Each number is 128 + 24 x the weight over its row's rms, rounded and kept within 0 to 255. Layers, rows and columns count from 0. Numbers have three digits each. The size before them is the row's rms in percent of the matrix's.

# layer 3 attention output, 448x448, rms 0.109, rows 125-368, columns 392-447
098:150153114110131135149124141159083144188152101136146105090162170156140158154151150164140182091138092127157149115150126168162085143172180135127100116099160144101133121137
102:120131113163134096084151110137146131093126127094150147121144141148130153124125108131132149098159154122128102122158156139146128094074120073166154139136097120172119088124
100:160114105098128075126129065137157065179128124144141144149108114113133122096137125090106158135159135128120121126105137115147095133147180122116130097109117113135089116141
102:140147097153135138096122114116142125089143128131130130127138125144121109133087157131131131171148159174119147164105069129113090112124111118145133111100097103156094128136
102:105129168160097141110169148135159096126133102125144117157093133092108131160169044106146141133111137163118154120151096137131111164150146144131095099133075140170163114129
100:149131111107117101097113094138137103176110117164151141082132132133123108146147137102113122122098145160142151141144104125149177087171177155107135130127153084168138086091
097:129133132157132105123153145155131103162118114092097138123150145099157137136107210130119096129158127147096102122166118088170111179106138124121119097125113117110158141102
106:108154146111126151119101136120132123161130138148131124131131077193118119118077138124104115141151144138086130140085169121099062127106135104122159132110163121174103162124
107:151161156142169141106136130199144134118156207124129139110133101108112091125138150149163110140093140141096118133111114124111135114115134145157157137121107160123108110119
095:124116133106085126163142148148154158155127135163126106103085162142127128137168065124161124180121157115111120107157101148182107114111123137142112134118099099140123131095
094:130149098183143108132076120137105144108124118112105124114122140120142117120170143081098125158119114113127108095134150129132132116159120112140121156105126125139076073146
101:117139134106135122076125114114110098098151071147135118114124178098121092128134129120168148106122132126144138152120116148091121119105126121114098138151155118148134116110
098:099112132078128117114146142129134132123181144113148149130107142113057155118132131115159153175135152141129140124100105157138148116097096148132181116107089114174146096121
106:116118099139140143133106136102112102135118129115073159099137126121116195112162108095098134149104118156086106144118138163155110151142170116133128144138123122141145125144
096:123119143105109115145126117140123116109126109165149133149166124126113144137129156136188138168099111137111127146135112138176094130117109100118144164144140115125124115145
105:125138162140155162097131125151125137108139126136123139123119116122122117158142125167098126109129180099125122108138166171119122113105121110162123136116128149098118115131
092:132134175106131115099122107118116137122098084147149163171112201148134153111124159154139140162095097128099118161143155150160089132112136155107131122126128156099112116106
096:182140128127114148162149107117158126130145141132104105117109136141191127138160117158093094137139112153086144102141097116115094134123105138103118108140141128131100124090
104:123133100123112129109095150129126153099094103088130101115158186117109114103167085095118113088126152168137119120108155157131107090136103136142127186106125113126134139083
101:132122155141126106115144151138155124107105115150144126111129129081117128130152144106112168143128123130129166136140130127110121161123144113119126156103110152171129095151
103:163105168087143145172106123113136154156098097152165093143169111175143132147136143136136156107110082154167141084124082149116114131128167149122105115155146114153137123162
101:116100078161109117140141109133183147140106109186129108093130136157132140199180125130129088131118148111102135157141156159140134178148138129152097110182125127122097136135
092:132137107119103158141122167121103144105161109124136102094067120128089114172154098154119139149160111142113122082129132120156083105158141171098132148132146145099120111162
102:131123120122136127164077113141145149147131187133107148107122147161146183135090144135160141095186119133173134143155141184130133109090121168101190146114153148137156143101
104:111104107129138106117121126116162136169170100121094097169131113161086139159138136108091133098126168097155150133137108111149086116087099145123164130131168081123137117131
092:099144128142089102150136171078091108136144148152156062106107136107114181119124147145088103108130119148159139104157133130090132192150148130176143141128150158097111122122
102:145130098081163125187114103132198159121146142111161176114136146145128134166111118146108151159106132130188137116154139158073129114135164109088090128129094090093137151133
096:175120139163122131108083120140123123130068133148102110122109070127133134162107129142101164124130128134112130102136115120176131156126152149116103136159143187122126112118
097:125118108142087098165145109139127132139142067073132094132161137156135091120133126105158150148133103097119128129128116123138152075142121109140143144114131118137147094140
099:154136090113106074109184135166166173129170102116127160148139094142086113162114112097137206120145109101140101151134136138098147121119145155161157117170157128123111157151
104:171132108119157156156110131104113127116115130129166100130121131110077144163148087065163125119106124143106111164138116127120099172138137099171086138159109138124120148141
100:097142113111104087127135139082118123139098134090087132107152174119132114112166120131088127128107112133146095179164159167104108150149118113130111186130161097093170126150
098:113133086105074124161158135141142135083123107143150119130129097139165167162073138158118169148098122131109132101132148124118121146107123142097123119146095133097138084157
097:121128061090122121162155107128090128163166159133109134057142112105131142155138112118174116134082134096155122104130147132203136088116086112094124097123112132126074147134
104:132125116154111112142122093133113141153146143136137109127063099155149162109128107066114102090142139145112127086121101160114171129149126127095146115102169104174145087116
100:062137118136090136145126114104182142071158124074087148125139117143110112133148143136093149107106092162146065153180118148144112164127188091140116103095130103122170174172
105:111134131136123133107128135137114106190111135139148137143152091116136114160107116113150108111117144147105133087136091112125138131138127127132112119106131145118117094110
105:159120154130183143142164142093148157119103132150146112096117107123138138081109108108132086090117148105131114104130147155125104080132102136130148128166163187153212151113
099:161108166172117099107144124161122136158103092096107169136107135120139130060146130086120170175129094092107124144155129120126124128134144107137103119110165137132113113097
105:117087080108122152136193144085102140100134142120114125131122101155095157153127129095141136098131121126147113160177101123120116116118133138121126087119104114124122164164
098:121117135124110128114130111103104132102169093179126167099106110152159083117121124149088145109086161094091150128112158150128151111129117133097115152142127108142103117125
101:106071101114110088115163136154103138139131143157132122160126135128151131146128127151143141160165096161118166093141119081186109130099179138186089124110141102124082146090
103:141119143106107108109171182105124112145113145162171096112133107173133109144103087133123113159125098154118155110138160098137147137161142136142139098128186149110140180116
092:131119133118123123102140113156098116153115119143121145113151147111124191141124118136118123152104121120147117114072095080114149094132141132126103151111110164147114167098
099:137097109122138159094128100117126124116120142131163119136144134158151143120116126180166144120128098086123133108151153115139132099166128097183075168085139115134169083139
100:139129137153137150110156154140146146114145129110136155144153137141158192136129120101158096109108101095137126186130133115177120107119100146107135088133146113132080128101
102:154110142126127121135131096140103126121113152126131138112112134064100178084123112116160129129101181124151162143130067142129114094169087123156102174138089133137156115100
100:125121121169148157130181157126149153113174151141092095142113192120135098141118156129126132086134142136148142122131159126135138103108154142096119081132145100164155139138
107:097103140150123143106139113106144069116126128136100118090096138126158107097132156106094129108172169110090128086161110094154063082156137126163102120123162134142112120173
095:105178080139106113138151183147142150135124149121185111083119124120086107108100125138119123157117141118120112114119133140160108122142123140146096086107109148114131137177
101:134110147106125112117137088129118110138123134178151129099136120098106191150131170134156141159111155125117100114154117123120117127152144147078112133177130096101121103087
099:109107138139150143129156088174172116121095147111140118133115189100119108125156136146097149172129129175187124137173126139151140126154113131169110134131166163131146174088
107:136138119164136129110135148137084134122071154149130134111136160130091136143145079118134153129149131148121127137135129114110122143135137105144137099127145130175168150108
095:112081183098101129089109096136107096065097165124129154173146182192095131137103102140084104131132111082129127110140109104186133150135173115131114147109145093126111125137
104:158145121158095121139124149129150130113141119135160104123098151076108132130101088121135118130122124156207146096163122095134102123115150119116102160109126105107092103153
098:099156147113098119121133133109118141117136133074109131095152112109137157127157123125117177122127181136112155083121121120090157107114134154111082121131116126142107129155
099:118089140146156122102111115145130146182149101133109088145128153133099100185152139145102171172143083139125170118114129161106107143120131125139125168140141079125151138128
100:132135163172117119150083097126149128135146107114118080165126109114134126112118085141157084154173160172131156146155128151152099119145118139141110125113143106112136132116
101:108151137134112117112146081152157171133168097120166075122079130133121109084146136128137117115137136139085144131130118111116103132143089089119112073060125129103099153137
105:129168127133123092182158162116117184137111126162086098107133154113130102133146162097141186178116147126093108127113091112133165136160122133130116135141119138143111153116
096:142127129162157143094146091109137122116111083145117131079157140121156113126172119121138087197115094154110128112159164058162084137084079152112137125120125118132173144133
099:127133133138114128135151108151147116129106099132146139125138186120121111106153064134175159132114147138138115127172120122156150146160130143104116172116150140119123069115
095:137129093117094105105126118148144138148156136122137099087106120146176121151118138158140128128130114123150167120114118130100117170091131110158148113145092152117144101090
102:093214134113109131127166123072163151112123155116159101160098149114101087132108140132196102125116100099154123100119117143102158102108125145134127122137062145146189126131
101:121159101096127115123140127125075090136117149139130113141137119130086124137128114122153141115157159158164143107137134134118109121084097127098141156066128148144148083092
101:161117131086125131090106148099142100121123129142116108095147157119087130145111162101129141121153167149154101118114136141130139102173134167100141142217127115139160111130
095:150109155158187182107131119099139157147152068094132130165120091113140160172117124138094125188091113101153158143154116136107122100122124116149096068118129103140133136134
103:139105181106136104117165117129090130113131131117109108126131105130117149138113149167121159141086092125118149105114108143129107160118119138087112157121127159135139126143
099:119117129145208149146091125152090145133174124151161107104130110151121092117094116154152131128149101130154113183141115178142133127097101141097115133126075106133173146138
102:100144096142115122160114125140164127107139162102140139156146126144084110101149120119121150130188142107105138154144120126131174154110107106086110136153088125122126116145
096:115141121154156134095174141134112120139132121162163148140175128119122166129097150106114129145150146113153121132104146120143140179110115079092139157078150138130159113093
097:105127131111146143125157127121145116140086085077100103160122113094155126127172151104101135105120145125153129095122128142129145139147123143175170160172135154163089087126
101:112131128115145106160156165134164138111114148137128076119132098132136065122151174133141133121169105090132164180153135171117151131158141119104128092086121132114142084111
096:116108145136140112143114115126145136114093095156096170111114133122113062140103101143123123133105148123108099098172157147128106116170175123092126135118119136141120125132
100:171120138127099130172118112104106144145069123125182114112124101141124160149129149142103100112127139117105137183143078135178144103114179147157092145109119155132139132139
102:130130122085112147088134162136145138153127146139122106096159138118180098147080143097148117130133091078147106115128109090128146122120142131126112119114053099140156156161
101:088117138165091174177149142140136127141155144103137135122103156093115103100121114155117073158149120115125094141122131096134108133126146171141119148153120134094104150126
110:118102093142118139122135151128126114124135120142086158145140148127149163148177085114160112091116143141126137141152132189123100136120181200115110134167143134117123126121
104:095136140166114122121154110120113096075076161090114112069148170152110164126102150102151152130098185120118077139138145110096115162098076133102085167114126136128132116129
107:084118119134110141131091130135134156154136116106150164145119163092133153150154124094110113143130120123108111131154156120153170151157138131120126111107078161166131129097
099:162158083164168145113102135117131127127171170100122115130117121086164164182100110144149104161162142131104104167100120138126135061100089096164124140136144108101117138143
102:160133136143115118159168146153134092117146120151130089115119141148176090089159136148097132146134138133129119128104086108152108112102143101154120066132072149148180135093
096:110125098141182106102146090147135118120139134086160143108096141093141146154133185110118159109134112126102129149162116131126162073105106197160132113131152127159140135150
099:135146119147141102137153126104120102130122118169132132104107113150161099184132108161155119120112111159136130139162128142162126105124144092082109103129128120147077150120
094:124131164133130098162108160119110125106127144129103128136124133096115146105155145146153140122098114174170180106107139142073131093127110143118177165096134120160081144143
096:090160109093187127157130109135116141142078104124149148146104141129113154138102142130135118138158129137129180128144138124142157097150111154119101117095124182111149177114
098:109141090136134152133143117121152142106140121151120131166139099134099079101138135108130145124178094104118073115135197181053157121108175112142131173121120112132112144145
098:138201133140097078136158126074120127118157180106148130101140170114103110130124145172114138110138124107130141135109122142188144086116121100154091154155112138151133095120
102:130112111138136100139153140107160150117169114134134141173167095127129191163152168099077120069141119103106126137132127160087152095117177111050197131130132138119100137146
096:163122167094135134131170092133111115143123157119138170132135147134175111106145137132117123119092163124096145139149123145133142122103132116136148114169134147141116158171
103:080105148142115155110142142175140156139122161119123118161110124171128144138123110092128117084138077139089121109175117169111146128101132127123159121102134062105125105118
105:089136134136137060134131099094123117138083100157103133139136114150126075121126112123141128112158116143152119126132155092126123095153135135167147202131122144142154095157
100:159117169182096150062134142115100165124126132177130121171135110124110154115146143120130164139193092097139158116143152125098108127113115127120080121080131087089134130163
096:147122169165158185122134106121122111115179146140096134145150121142132121103119109140162154162151134095164131140112141142120092104117136120101168129122146112123120131147
100:115071137116149144123076168171111184137142175115136173129106120142138114160123101121146164105124139150092154122084144136117137122175105145170132131123103126114124119107
105:115070101076105105134176122156131178136074144144158070120121182195151129142114138140141139161149124138108098135114149128105111111164118147123134088105095155113166178105
103:147105122122125155123156122144150140131120109092122137134119080141133154120172107169093122146121151174112144058155119161183100131132068129133132148096114154178122132124
102:123120111121121126104093136117141102086159101142079114115126181171125183163069122111127129138118141148116136068135086121133135084105144124121097117109128145108091151162
101:113101163108131087168117160124109128145170115079135131117114167164115156127144162141114138157156131148120164153141173118093126132149070134122128139131112123140126114154
101:090135169111122091113139139136137151147196148125146145118170124130136119108137139119109144173090110172135143082158130132133094176129109126121140135144140118128098091130
113:128131113154155114122160112132121110099122125118104147126134163191106137099134121158112099167143143117126123110123115143104141165151108134165124144120104101103111126151
097:214161138152131092160110140154119147139141075134080119126094114105088142103118130148155146114171127143188140131149128124131119104121123118076129130125116070129125171097
103:117136123125126158135139128129089157152099110154143089093130149129152115126129141105136128109093129099146113111128109134167121105119095133157148212106112154123113160128
099:136121126100123134153117117100088119175088126136099144152072145097109139115155129115086129140134172142128113120176111132115122094095133111106116108142144082113085146106
101:151100172154094129143097140137120140149123127095128124148134135104153090118130143143143110146098119095118106136152142175159131122136168137119080134137150160144115108110
103:104151124130106133166117077139113169115136162144137154121097108160127136152139140127101146074169157142147118145123088123142170119181152085111163165152149171145130123159
095:111119143120151109149137103118150118132088144153149127134090108137163163153100136134134139158105159126139117148108152183164129159120105146127174127143117087130096149138
104:137187148097166133128122093146144100135143156110080092107111088130124138134164122115115124122142145149145140152134170140114100144173130113139114159098154100108142101122
098:179146122110107143164153132076113167144093142116120123126124120129123152174136137157091148112126128089121090154089125135124120140151127099141165144143101124135158147069
098:117123162133105137119160137134118138100119113148120095051141128110128135153122175106144122126183146106086107134152137127184137101092110118149126192109159136087166134164
097:103113092139119156045152163131137117144106156095167122106138156072119165111126124124173147116145118134105110126145149144123133153143116144115197139140106117109091129138
097:135117132130144145134171093095092172101136117106147134125131089104145143119127113106120171071126181142100110112107163106159160136091163124125127126082119145120153097162
096:163126131151153119109146115128101153148150107106100117081115081098153133181133146155199123119087117193106155146116133154091125122141146186124123119113135109134135122131
102:127132137111137119096123104123144120142104124088110126103103106129160121153123130107135108134102168091130131108143128121130131158150108132130094139132114151156123115169
100:105137134144149198145105140072132118165152169141173124130115101151135158075147154128121146147104141157098140121126119143153144131124141120130143138117080116142095120093
095:099140120126167123122113093121113119122115161135146112156138144128129122136053107158080160050155104071151147139157095134138145138171103097079138146093161091161152133151
101:111114155126156103114166136097167163113115137128149162159158103078146141101160141091133151112161125148083145116125115099116152077110059138083134072143118096146109153133
102:134134137133115113098145154093139151153090122107115107117144114120130103134116122158087120159121111120128121140174122110145096134149169193125124123149084140132125123141
097:153120124122124126149099131129138136150086073094148098103117138122123090116101151099112148117096136159140148163084106098128154136114125097127166117121157142155109107142
106:091078123119148124099124152116093114098123149110112145159135177128143083110135142115118125174145112126153140150133122117122168156125177132110099110093137107127147137155
098:134126124154121144119098133118152094116158095144119148097125107134112128152107133149134122090122130092150113127087165116100106123118130134143107082108114154165124132107
099:104113135077157092118163128204140102117159125131122095146111117118174100086118099104124165115083194150163118101103116142143135085101145132131079122135145148087123130079
100:163188145131140150107111095117156134087144133112131160076163142121125134168124114099136173143112154112142132152125122129125129118144123103152114083122153137114168161101
098:141113152098091116146140088114158136083135134129134167106158122096084135145145145106181140160089134131141152151135139127132144147142100128121111106113152138176165108097
100:162086112117132128172118129142106131136125150120133104134156123139085106116098099088124117135172159123104151106084122120121090105134123170117103116117174104156113169112
098:161113123141133159140116138128132122124114106146099136137099116188132125159119166144097134099115132158119126088142118134092130166146126100108117116170139078105114184109
104:116105084131126102120095078157100132100130159137145083137130083128184140134177135156177181111125083104111147057127144055138113133118134141132136150110167101117132147131
102:131104117184110109155203073130129117134133116078169097171145155118149131104127134137159110097094111098115128120142116119105131164090130162155124081150152104114122170128
101:136078115123112155141153109117124134118164145133166129149111165135130132115116117125143074172126127129149166127146166108103142124131130099129111164153094131114110121123
101:191104121106167103140089116104142133103123152146099149114152149113145082146154164120124129158150147109113104116150076123100134085119120156149098143148149126103108098132
103:142127142112131152141141130104155163155151138076158140088123155149148127133141176089165142128149126140143149141128143136126120109080140123139170110043073106149142117098
100:116116118150120144126111188138086206161163135150101155198116143113127127120102136086141102139099114159123121157135130116158121140105106097128107122117100145210152133177
105:132102127128122141123130132143160127157106118154140081120100144133092133129095151149084136150119128113114139128136164137066129096077150142179142134136158071125138136156
096:138103135092137082094107136192078109131105105160163124132122112141156146104167119171122095162110125121128136151126086142160149089170089113151168149119149099135099127146
091:132108140141114119146125126122126119111136111162113134086100154156163158111135168137144136156125071120168133087120131133103108117095117132126097132113119168125109155139
093:090118111097147138137142166135150112127148123128152164115141141088124179185113122151123129159148132102156094144132116131121108125144112152128179114130101126132144152092
095:162105113145160139127112135105107125132130141119144156118119072162107113095141118099132143085139106149115075111131098131156146135107143109150132115139141122162108144109
100:163146152083099130140082087113079086151130109118142111123128158106171120119102141129168143149125130157125057109101115126131103130133099125165140103116169156147123155088
102:139109122107061145145091122158092128147124119153146084124131119151128135148167120106118128095128167139143132114121123090122096126159111134101142107121148136128136137130
099:146121125168119105181121117138090162133101106129187160112136126104160135158135116114152130131115152109167146113122102118159088138097123112139130111153140160086129131130
094:084091112134151142108110145133105164144167090122141158119107115138135105125159157138098151146112104128142109142114110162136134149109131126102156138105133164089157146118
102:134109184151130126133092134080134100107121143120132115096124165156162144158121123153100166152111135136106147128143121154103162119136106122110116153199126141155123166144
097:136128110122163128139121128102111141157133093133126090138126120119154136178163130147100081185118074112129130099159117068144116124111136109182109118133149174111121159123
098:126130122157167166120104155125164125128114109137147161113147166147153157096114147134174153124133139142137164116139120102149137142158150128116171121093115148136133122135
103:136138083146130098147116153093109107095112101161123150106123092205108078131145119090141093114118075094150085146146133119102105113169156131123130139090132130120142149096
102:134140108154066111149113074127144095131093114116135088121121151103109101090081112124139148211107134170126095135159082094103115073127134120117155117166110139107127092095
098:132154104125155153105149091121108105096151136137125078125109124135162141127159125152151092139138141141147128204144122108158143095125137133098161141145135130096162133167
098:078156134130164108129138169089096136114158126128128122123155178141113182140117134168122116134077133117130146142155109133121200094145136128144166116135138132115157138115
093:143125130102109116087111135104120148125168180138134153147117086108152142116153106111101133070141121101163138115122177133110136148123122146166100131106102134176120107108
097:152154137133172177140141132137112166091107154137100120139122163147141118144110163137129135098132085095143099101123173147147149145164140081169088171107165111093101114125
104:134145136153162160167092108092137119141104131119124133117146111161164164122143125151142167114143161122134125082125109133142134158094156133159148152174094140148083151151
101:128177145152152114103089166110134117124102128118137165109118145103139110098102115150095097109118109150125145077108171129139166100129071136135144162111118173124120146139
096:134106150130171180154118136137130135132163166166130155153104122117114123087114156120100161121120170115115110108192100116155075092122106108137136121119164099121201115147
101:164155143131100153147138076149124141113104160099102127108113109155143117174153140124152094149123119153098184127134116127122141144191137107085107140143102109118146096170
104:132141116142134157129109116118110099089146159126100156118112132163134117147111119107085159135143131152161137136102114116153120143083117132115118142115170133151138116116
104:126110074148111125088115147103122129151151103125130140144146101137157126133162141134157117149095108165148174141131107144105114113154158116145148100159113134147140170097
095:173134126103149145148130135131143139144137148142140168148141118150138106148075131127117144079108089106098159119141107143147133141116119135135150082132126166090121137094
100:137100100165150133112151130123168120153101123135142134144138060125151162139147115116126133139148132177146071104173130148098123125140123151089129172139154157131220132149
094:140113109149120102130131140099166105086161131189125080166065163142109131100093158127143160148129153113130149093125122118131134163076141133141101113149156116129159115099
097:093150181182122142183106132157131087135116118105157169150121150148153137138148116115099145116131104121123121135111140111097157073133127143131177098119070161075167149095
098:123177120127108164118108111159112129112120120131113140131143119144103125148135170085113096116135107114135149110115157193130097155121097136147116065132107077170132144172
103:142121117071092163115119158157101136143103136100134129148154125153125104155136121147139119109117127145101156089094140134137154137106085050144121144075164105134135138168
096:158141153112138130090157107180111131089059160114161157114126098108148121149121117135142153152135126174133115115159200128146141127160124112089107136151096148159092140134
099:134112079141098101135093168146112095118128136101124150109101110131084148129132109088164158109103102123100098105128121123124134124103118138141117132068150124108148112111
096:100143116174165124097101155078125109121129111101103179113098101150119149136114137152166116101124153142153117130147117110124173141115155142088125117078082123137115125169
096:168094144107112107123117131134142075122122113123149112123147120088169133132136103183174083077128121141123166158156105151118149124110149110142159151123083098101102163101
102:164104111091141100168129142081121125086140155100122131157109117113095160137085108171145131193099116135137110130117134146090122124117143133092142102119127151114177121171
097:162082173076122151139133128118120162104136126115121104148146136147141074135105107125142132137150155178108114149160141146165112118137116150100118154156163118136122168160
101:097133130110104158128137165125141134135133121125120157156138132121129104110151157104128109124116139123096109110132156100166076143134170113109181119140137114136129162166
095:154110122130087102141164115132151130086123116112114137183093145146123138121120089124134118093161119130133150129107114136169094110098146111156113132134111110147136160132
104:156120183084159086132131144130093114164110146151100089137139107147119120113174148131139105156113131080112098126108126115170141102135131111153096142132119137152109153151
103:094133137125155140127130167120129143121114140103122130134112129141093178147159109125135133128128171111152146138129170105161129118118135112121169152142131099167112145130
102:093107141135143123111079149126064117117098135131170119118146137129142119123098145089096104132135135148119133134131146149100105108125175123087134147134138150112123130093
093:124123143120114167107138177131104134151140183121134126110091108104103094114148115110136121140123104107125076125121122127129146050101113103128155148129108125137150122082
097:102152129094106142136164104162131119136138101157106117120113123148176088128137107118121103141141146098151130135142139197133122113147117111168107132114100123091133105111
098:146136119137114133135148100088107121122151115121110152121123134091088115128131087153116174128130100150133171142105107139097081109142078099121160139113131145130152128132
090:165136146174134138081132143088140147161119134132126119117162149110101106132123137128103106101141134105160174113071120155152139116099084130141164175151159121107168136110
095:126125128150119113143078127156101121111117127117118131107124110082127119132160121078146115158094122119147149091085068123104093112144169164141129097143105150138119122109
102:123110085092126116161096185101084095115119152126142132113125119107113102147163122097149101142137150171117107121166149132120135132120075111214085133156154154157128144122
101:106124142101116155125118145138063140127129119156157128136084158123129131146138110147140086109141192089128132095143123107117116110122096096127081093088131117118134124114
093:099132051141112109118098141119148119113129150132160099125096141139052134089103153130131085135182106156081138100139157166148126116115127114145157114118158118138073116130
106:129136111114133119132106086185109139109149131089125169115131125143114133180097156154155104151105136148113129071145113104167125168119102136142131127126114125116136100123
105:192124121128130120128117159125116114104122133143100131123117139133148111118141145099134102116145082139124117151165124115127052157127138155119119136134112103123134126130
104:152151136152149134121151168145160085088137136141140143108134125111136181148124094164103138093142142157137144164133117131147092180140108109143124148122141158129077121104
100:109164133102162144143171133125158103101097111176153098149124114147133119113122141122156118116166155114161145061111147110159170120080113094122144129162083080122120124139
099:098133158132083094144140131116177119145117137107085146146115136143143148156088137153125110112170092135169132187124125117144157143107124139090157113125119144119080142107
101:169128086155147154128104158142074132137124131174172107132108155104119146171109157140092154154123153174142119120132131114147117137145139157156142161123155134119135111153
096:188143165145119120125075063156127130102119141133144175108099184162162083122114101110134125131114137162110122118123091127144155139175115117129126146117115122128115124154
099:125122105128134119134120148101095066152119138110099106185159131144136147104145102125148161119142117089158109143145133151137090150126177144112137130176111104132164148153
098:128114121112129117122115147131110140153160109145145120107116141093064086133079103135155135185113101093127147132120138150146139108155116153128117113156141132144136132134
095:075113100139102123157119112108138165141143109112081108161101150113110124088122131134144080092086195137101180100113157141158100118127137138184136135098104164133111135142
097:096116114138117077125123140138141167066095114096157107091164160088141113158121113146132149099126091133150140109117160134120095126100142134119101127121110098164142092129
100:141135115157154158095135133127102117131103150081145138117142156161072147158150140087102137110099106086151118115163088148122127110118133108149141114120125179128112116163
101:146078164118125133142155096139171099155156138113144138172154121184141125123155141157131151088093137186145108136106175106099125156128072142134123110115147107130135138126
102:086132117056129167196130073128119151133158108079121096107117099114152133122123129109133145099077092115136089144119140135113142116086143066141105163129123134130126090098
101:080092098130129165130128124126101135132131137137114129158131111064149136118112132099096111140086133117120143124180118158095145177103149151079151130084132105193141097141
100:103114121136114096140152156149151129108109162175161095127132134153121094159119113125109131153087109118158146145109085146114124140099154122121141122126114146141137125141
099:154163149158118185137109109128098137184131114158123140130110121085143141108060128127133131119151118110091103120117148131139092164185177110153121136108083160145154124164
103:107164139127143141129153145164127144130120131123113133131144147093148118192095099150171130150127159167123160112130188111141109128156142137133155178141134142128143122143
103:148192125140123132143138117105135158128100123143155123147139133099145116106099099140075077164110162131149123115121132108118151161118119123138115138164125161116115111095
100:118136138144149135114120132114176106163088154118122140156166152112142112118109122117107113132191139090101148118139111069090129148126130136141101143140149172093112072087
100:100183125124117122116134155170145139130151104141090127124110090144164167140101157124090132108145083161140119100093167133127094132056120109154105116141140131136146149148
097:139155133115132122155126100124119103101153105116134143122128128146198114148113107142079160124133074109105104131154096121121091104151137170158133130134164103164124134187
102:094204151094140140133180143118135166133059108126093138135093137153138116085136104144144142136144107111158128059122124118087122172116131143066111121169127173106158117144
099:121128097171103134082161103135102144116126160157097122143144111167130120147104127109092144132132159109127094143104176122100100123169135145133106073109116116115133132122
096:126103172145123141172123100145145155135124156156062145106146109129120132107154112159116118103108089122129138123085121099113113158159110143117119167174183130138157098121
101:134094145114116108196117117125127102146154133111109116101114129126116112098139149132113155110097090136139129119145162121190129100133161113189150154120136133128145141101
096:110147119132128122112173108119120145122088159126122102090114147115173082151102100160123138121142105063114115127118116102132128115109113138127135172188166144160092124122
104:154112147094121115111143174129115124099127136166146125121076129123121128157098158163155114086124100124184103105147151151059145115145088136176178111110127127130139125134
102:149133143116131134098185066150129141115144109074116118172103132121136147159116151105086151083125125149131134122162116103117145116155134149115165129173115119158133131108
103:079157085134126157146119117126138099140111147150075136126150084153163135087106093149158142121116122108093131086127125141123107114152120107122135152156141135151120129132
106:108074155165106133140105139128143149145093106142144083148152166140120144128143133173128162107126078166100138148112136107123147156143112138123106106172114109127106116148
102:148165134095122121060116120141100160137124169162136115144130103125110193120126162146106110132148096115093155152147141082133099122130123125100132088172093131187162127122
096:126116159143157117124140098110101110155166144116135161125100137131105150124133128113068111131128070123159097129108096121088169099096116132176121116112125169146120154132
102:151130137090137109123143113115125150119116104118103072140156128115123128118142162101106093130143101145109081108153108101128153090156158113121136126127101121135137119112
098:103150120121110113144075120176124165188137142115127141098137124137113134134118147108134107158124186134128147090190161174106118105100096119103090126099158102076131115212
102:109064110140116147111203149155135136146070068150112102133143133136098122100097125117134146161095139145111140134106120096153124116149134095133118146141097100143100124113
099:096111132125125166131150147133117169134146121115090134139127116164096118166118136108120095164126136144175117110142115163153112122136129104159093139109126131125116115106
088:165114143128123101146129153084098106128121147147162123116133081080149120136154162120124083148123116134121061116141155133106135144121154115120135114084097130125153114147
099:120159115113134114081144146155131123119135131116084083185144102130103141157159126161102156126141138142136129120106155167157141138123131143098100151113122105103129172159
100:102120113131160077137143180130119187114153131079125124079131100139079111146131154101086109129125082121129105141156141123189139130100159116086074115128138130156152141167
095:157128113102178151115149140101133100124095120101141130121166107130131119116189123140130121111136155143125130107119132114074143111115105134105161097103127122109092139121
096:141152107110157140142081154110133174125149115124104123138170155082173109131108082101113145099129163112111134097118137145144124111103091116129156157162129135096112084158
097:133158121122097072149118131150106176184176143147127157108115123120122108140175146168142121124115140133158095133172136127116136121092173112099138155115144128112165176137
104:107084130082122111138121164122102119113143117117138159161142095120156132148176137107123094137179107169142148123131152158151146150118129144138128161118128127148121134138
099:092147103156080138117125090156115126145104143126115138143076132077139113125116143109116123189184134080118137144136106135126100061108097104122146115099118170133108155132
098:104158178157124085136165117084160106113108145138162161131134173106152121116154164139116163163095120130157110166140146129131126147077133078150124098147132099143138112128
099:107138099160129116104109143144135122189110101136124163138088150130118121116140155114129120108167147132175115143132155093135092130132078138137170161147091146107115103115
102:125129121134160116123107146090109113106146112137138117138144135118121135144113129149184124061146116132135118175126117148120128132140120144106136093145126100103107138139
100:127143144136119144143108136128113118127093141150083116132150163076129123117124150159194175105113153126139139110151080117114152159106166141149155103126117131090099136132
101:135149102096104090106126069109147089168143082139108152126126131137090142136127162143118125114126154136103128126163121120155143122141104117118114128121102132111113115108
097:134121145124118154147122091146113144125143113090138072125137114134111106109092150111088104131106141130134143177187116129087113128050103096114132125123104113088148148136
115:127098132114143107115095112153158119114141134113099138099122122099081144113147109117116133148162094117109140112150134129149108112131152156119104145132124134115119173111
101:043134115149159073111167126157114165094142100145107147123150110139123112139100137154129098101123140148129153120102120142129101112098137129117119118139121143140130145125
103:124102149129117120163116132112145124126165116153118118148125138124112115084105124112089132139149103157167131108157128142111147174168076146148093085109164126149108108140
098:119148136148155116138077122156123128086137104145157105114177133124145121142158136113120147092155157170129147131139133150106178122135134144132136114124179137146146100103
097:130118132125128107136133145101135181122157107175158146152145161190109149080146137104110134160117148159164140099101156111125128137139110159138141112121158130111117137149
099:138122140095155096101114125143130187126150145108131107080168111137126126161123106101131133117090155165087134139123165110128128139104153086143106064116154125106088125170
096:145164120159200103139110109133098116109111195109118092125143133127141118104129116122140068083115092109183115113102120158144130142109136162110117129122112129098109167143
097:140136140151124152172112147116104130076106117156127115133147142156161132143104124072146101155122139153103137164081144140101130079113143112130084172176112156121135122137
095:155156141105144184129085115093110150131147103124120141120160118137161137122087090075180117112101105135150125099130107109116111150117077144147134140114073103113126116109
103:114159150094108079082132194148120110132102144143090070121183144108146115105143165130123153093101119136134142151140118121093128157132123129146138102132110135150194112156
098:114110128111160169112136114139153133145146122136137151142168114166168104089138114118101109089115153127091126110116095161167136158154163125071170142148154140087147191089
105:138099154106138112155114162094115104149095116121103154102111118109093131112096130113132096087125106204099134129136108113125151159119128107125095089124106105132084159099